From a checkpoint of a small transformer trained on Wikipedia.
Size: 13 layers, 6 heads of 32, MLP 384 GELU.
Architecture: LayerNorm before each block, no position embeddings, biases, tied embeddings.
Training: a variant of Muon for these matrices, 6086 steps.
Each number is 128 + 32 x the weight over its row's rms, rounded and kept within 0 to 255. Layers, rows and columns count from 0. Numbers have three digits each. The size before them is the row's rms in percent of the matrix's.

# layer 7 MLP down, 192x384, rms 0.0749, rows 115-191, columns 0-63
102:083132134106177121129130065075171179163148133179135136090114170200160121034114130095127143125104125140117126162149183077106121094090133132130138124145075145149165125139120093163138141165133126
100:125149178115088119128122159146110076092093106120113088159100165185078214142075151092129140107148137095127119099127137052159092093154137157147169138068171146144119134150149097101084090149145094
099:151122135144120170090115090143106095092127154125115133151140134068179139134171133138112129187153068161156119179151108111107123145151129078126140169183127106097061163100124155130149120167133105
102:118061133154090077092161131143171082140107120145146135175159146158143100122152138029086108140116101083081145107103171169176130104119150153150147134141127125126094158117138140145129103125105193
102:166153131163136088118077170163139136112082171183117127124066057102125104200121119128147137060137112160167201120137136094120106170140102110129094115115122178188144139083161133136051136122143213
100:146121188091130077124095104132141130112089143134082116170142143191105116050089110091116124103074147134139121155068185116128060085130174166120179146104082107120086140133122199136152146136114158
100:152124122118104119139102159125124148103103128106155104054127111161122099130144142164139130131078095099127124184179151130163125151071172132126112092113128154171117117141120113102127141140154137
104:096140134130072159131132077182086106110144225097121120110133121116053122130101116103127127178130108144113174118102105191113095108175104087115075140096145172098092065148093140147111114056179049
104:153170113099176164144109113127170141129185099136161155139164145174147134164162149152132136102114097139117129166188114141158062131154168157149107146130166143059117124073113088057107155142125113
100:081065124119179119194112166123200151064180170140089099150104135161124142120146197134105151096159141117126111109172179130106124080048101162140135132136091093077165072101210141140158174125102100
101:095125095163146162164088085145133119087150108192171068100165075113127117102141070091151063107148144113117115168110116144149103168127131117165132128081094112093157119117100158131084135096109126
093:063104126103138109145168145127093118134122112128115101177164196154127151122144097038111128129120147166140167135108126108120110200120100135181103108139111187104131051105090105161138090077113154
101:095147159131089144167081110188177109107153136124152148186192141160188085158158120142108093186100109135130099134060127111088121083147074156131124136121048168110175132136119074148153104107148077
104:111120123175166144164135155171106152202185112097112135181097140133143140158102107091098139126112145162154126116090181080167094048123111151114106148135110042124085110138192098197116165173072156
103:117164145158084128114136098186170140121092131133094163172162132120115112114131075120164105113152164065153026155108093145171160134118133132087121166143128092164130126143127129073169174108112130
104:072095072148119142110168136133084121108134150186109110172168114079106165068061112060128118108114091068125070130135120158148110094138205111171120111148161129140144095107153146145109190130172150
093:158116129160114162117111070134175097133098139112131154130123155126112145162109161098207094125123183151162101129137120133088070175156170099107117126121121139119152096115112145164106187076114124
098:073141132154136076045135148122165091157098158096126123136143138106082136156178129111090123171119156134082101108196116122129154137149127131129128124129083180124181125160141119096096168190126167
110:104128152176172136133104148102159180153147096138126145157109232157180099152126090139105111086136150118169067107149096109119137234141159169149096177098116104140137133054128171150119144125173125
101:075178102130138117161150120159160130146125157142121134116116075067109157124100154135117165052181128126118162128162099129138181126142116084120084156095152134119086157091163108151150105130122125
100:153096110097192154134119087146163168126144130108163121099131130124147169135150146071110164090127112129124189170125159171117088139112142148122106146099176161173138177156125128156127090111165079
106:150181158132087116119132121146140149141081076096119140116138152175137146131138101153097131097150131079105208114107116118152085146115165120207180051191145134095105139083084128119145074175156092
099:129134054159157148145097210095114148108114137094112128102137089174162108072101144138134114091101145114114157121123095182112121128144198073129152169111121163107118146141132094088109091150123094
106:125117106193163088134180174180040147146180144130116172173098124172124127067157042100180136120135174065105134155162172106092217104129152172168182136145153128132123109125110152145133115109119083
105:146132162130078180082174161115141078102098111104085141094058157107143114092154145142105101141108163188177103167162150145124119127108120135103165144117169099093138175127148151093123174064147167
102:123125113133092152187185115107104171095137141124090105079075146120188128188099103160174188162066054178162107181161115114099121077148110124088136170105109106162146115159092100187123161191149096
097:182099155121178149147111139100133069103124115092124101095150173088108176153189180168146109061089127126160172128126169111103151150121152119099170115089083061181108128171097120104090135134114146
099:145161146127161163104086173090141126141099091116141157128113100137132105132101188169120113097157132084169142115144100098174155125107103104138106185126158134140152106092112073101136089111116154
095:148193102118171127152060089115089091108097087210134169124123092113136116118154172107156103132218171092145147081000067087118174126166160117165130129111118148164206153148133154136102141130129187
102:112145162107100117081170157131073070103138181125141137098116156193133113123111172141154122153164125141143125155068165100083163093134119100163163168152145121114113151163137068127133136149153196
098:166118112109117109147070190094168158118122129126146093100152162170165131088116148161141140140131158095097131115116141121136068141168148100118135130133144118092127106114139181170101129165075112
099:110142086097141168080119112123140077131163138139170142109131095083109105117145152160116160102156140067119082081098141167134090073128109184132127148083143179093106111144094186108152177060125083
096:120152096177123163149113078132140108143179094066101139203133116112073163103127145135153108127169138118140068140103144129115142146183164139109099104123191132109146087171107095133127116128158134
098:123106116030167129125115117168166162163109151135112141088117120199143116144169150091143139137156194107114166117080103119173122085169101099128130144138165106107209120102103183129174131175176132
095:114097090090140121131143120138137143102124109081089199136130128127101145166090149148123184091095124091129113132124077085151103143145091153131092157139154100183142102087116078159177104147167177
100:087091128128177113078138174080096101113086173118143115170127153094134100136112093089136181151115089140141145156170169107171110157143096090145152107151182181120143149119165079118097108133107125
097:128139152136126153163111163129092144110115216113181165093131148140145102114117188082180131138165183181120132127101134115101097130143048165168104120159119155144165108104149132133093119130115110
101:116115131156148148185084101137108112136101170107089129139145114103123085155143094121136144121140151036105144193104135075124092079179171125175172168097093155118089117144143145194150161085172158
109:212187168121119124149090129173115135168083105156172109154193146076152147104106113129103156115137133083138149132093147154091129120128132099105091135107089128087218151134143116127128094086093145
100:123051127152120124124153178139100180161077096146114203173103129148098080168116160121084116106120139107130082024134079145126133208105142160098167104074122136184162163085192149135152197086074210
134:079144235085100107129125136168147115152099129125128131117161101053147167116148148151123118177068102128139127054156238126143112125153080131169176103147100157158157143153131115119177138069153152
093:160144127141097078122141146126160118082156074165126098118180126098146091178105147093102095141125028157093155136168079113152133126112130081046130084149090153126142120160111058124073159148122163
099:150101132134108129167114111150119180191143177150129076138174136162121147169121160097133132136095097120080045137142125123155199198174165144169183138175098125165124192192102078134148149122137124
102:153137107127169158143181105106075180124125123145112145147112133148089065048143037130139122133151139149146132115125067133153107106180146100039135156138146124117165166096125155130140072141105088
097:134070168121116131094110191120075113121108127129181101079112108112092076138173130112123114140121166134143105153148152117130146087173118083116108139153112160114133144171145130068093118131163087
101:084097173130081063148105126116068167104191152091145137122102136210129132126134158146177125132143148091118174147180100119157104112137135154124145114123110153170084070102103175144151126167155110
107:143143135111108101158174126154105171128097109142142124079169117069143154129148106200114143090047102161166141072150182136122064128134100074120146174115157146117102086130160130152170072122145113
092:166109161193099089130180167089184139058074084208153178125159048124124103118100117103092151145125142044109119108168144163150136112104147065110139148148123144124134152101142146141186098095116132
097:057145120109140185142148146086113168159129109177133085111117132094047145092097102106121140118151111135107117137155126111129154080113133110144166140137066156102098123173108109130099141109171034
101:119150180114144092098083123099121146165188083109078097101118094165099190078172194163172155131107169162161139151129078138066125130120184124121071098159137097139138112191136171152123122150109126
091:099186118101127079063123138124114053088094098130089128157136167141149078167122142094114095166170118172144113139083099139101129110057149181113098134142169158114099144134093137097150106151118083
098:118100108127166104127074140179165159142110163144187114169167110134129102075154168091167111067142171091139123106174126077105132131177150156153115111142152076080131131152136176115199143137061129
095:153143135111108117113076141141159091138167122200121188104131163104184107131082105106131131123161109089128145105113175170159141113105120109114122123097138156140169053142161117105072110094173120
099:155082135139120118111119026078118125104203128100136126081079085187140088138094165184144157160162085125155131154130110132070113137118107107087097135185128190121087083139144121187134081139149195
100:119134159140155129089161162111126105113145107140153146068139059118200124095091066208101142153080133178117128135115109182088155169111107105112135128144124161128128119128071138110182129131116106
090:123162146102084183150068135121196107165083130176099043125150144082182171126110140126148098075188125070168116062152141156124161171167134153139127134122115105074103142144170136150119153188079126
099:095112115190176088142161132124134104127165113119122148122071103147147080129115158105102145163140122151177098052161164131146174129139130122155099172167117095097159149201072147183151124134127142
096:123081166140103122160093135048085173126123144107092140212137089149148090094112215207084127100135103094227113132150186133151165148112182152099109141094117078108094089103134129157144120120138128
096:117087160107136141139132107143168119087117077098119015110185151121131151151135124092151134134109086129076089108090106116110152081130177110152137147084101129114125150151191131154171111104121167
109:154104111173121125172134070128175122114141153100129069160128120105122139103210121144109164111094204109131104184151146149110102135157134075161137122145092145159116141144090087159071138138085112
103:133188148112112170168188130099092177147112161178131089141127137127180142158157085089131096068124159117096155163172093128144145088077198116134109128135079094100094156165166124120136116141107116
104:149130125179085077130141169158089143140160184122126087103060156000119115163157093124158128115094101086187119098141125188104121116134135176156072147092128107158119124191091102110123102123171094
093:081151114112189133114134093145191171152174111103147072118133114095163180061148180114099162167125130155101096115104096102091101137050202106115164166101089093110143162107118167122114105145134124
098:163110152129134146132167119082100082133105128128088161120157159149093127085136103128172129160175148171145126139173076168087103157137142061075128146122144123180137116134144135148117153162123159
099:108125130117109108157164127122093148132183158175110119118090192087081092092150085168158059072081115116101163122154086122140080107148120091106079158079148171124130110142150122109115145106111044
100:040162143120112130109034156097131100177134167104155133154176116177141062156185193157101148139076162108125114108135119068122136117097137187071124134093076109110100111117204125131099122125080145
096:103199073159064100145160205083138128120117183118160141080134076194154081099177075175117133151104138162128148175084216122061099111144116128131113134073130132126154178168176163189116131156059153
097:082121160138113191164128126132111120124167083137097164182103123144081082148128110161121117133126088120161157102129090170075166166150102089156096085108155145130052210092124100096137105071131144
099:144186102080106106074148083114168097053134146089136125120105131169150104164134182151140109137116119144069132106116184040154103101099157115122103070164114162124112152109126105071179166144092148
096:103129099172092126086130136079151112120113187106143127128098156106145111092096176125162107165141119180128098184139097136092070106153121113140169093141107166109118120115090183148095167124105112
094:097152156152144097129154151114102156076101099156088088124162085143114150117178210120117088127116104109173169113063138134133162148095139106144133126151102053170101171144125163133088107108076094
103:146161092163109165112144111129129150158146167124160100126166108148150183164108157115122131135132101115148197090165131155121142148155068138114141154179154112089087095150141124104122108141094158
105:121117097129124124147111171083079187163140173160143071122021155146142150201159114155093167174168093130145116127066106117139057137146126162083166147127166103104162181147120183122093067132179159
101:158099119137129094113117153108094102109134115196094187143179170165099137165148089162082123102121167112136144167089140179143120131114088102111127148150182102128055182104124114118161077157131121
094:136180076172172083110128097111103088143090092146128188105148127122082060153097135165211123124165177137156140143144149198106153159163130080161151169125116135122097096078099144136113129096106084
099:159106170122101205137127156128107110101170133135089055094098195089098105103111127093076162089118154091068077160132120155151152082122091107157150158133124072146145137087172154111097163107147150
109:166072165142147142123149126160129180142113146184162085149167104092136159060107124118119136203154090102165132120111107100146118168152095148101167135094086115144132186128108125173255138068169138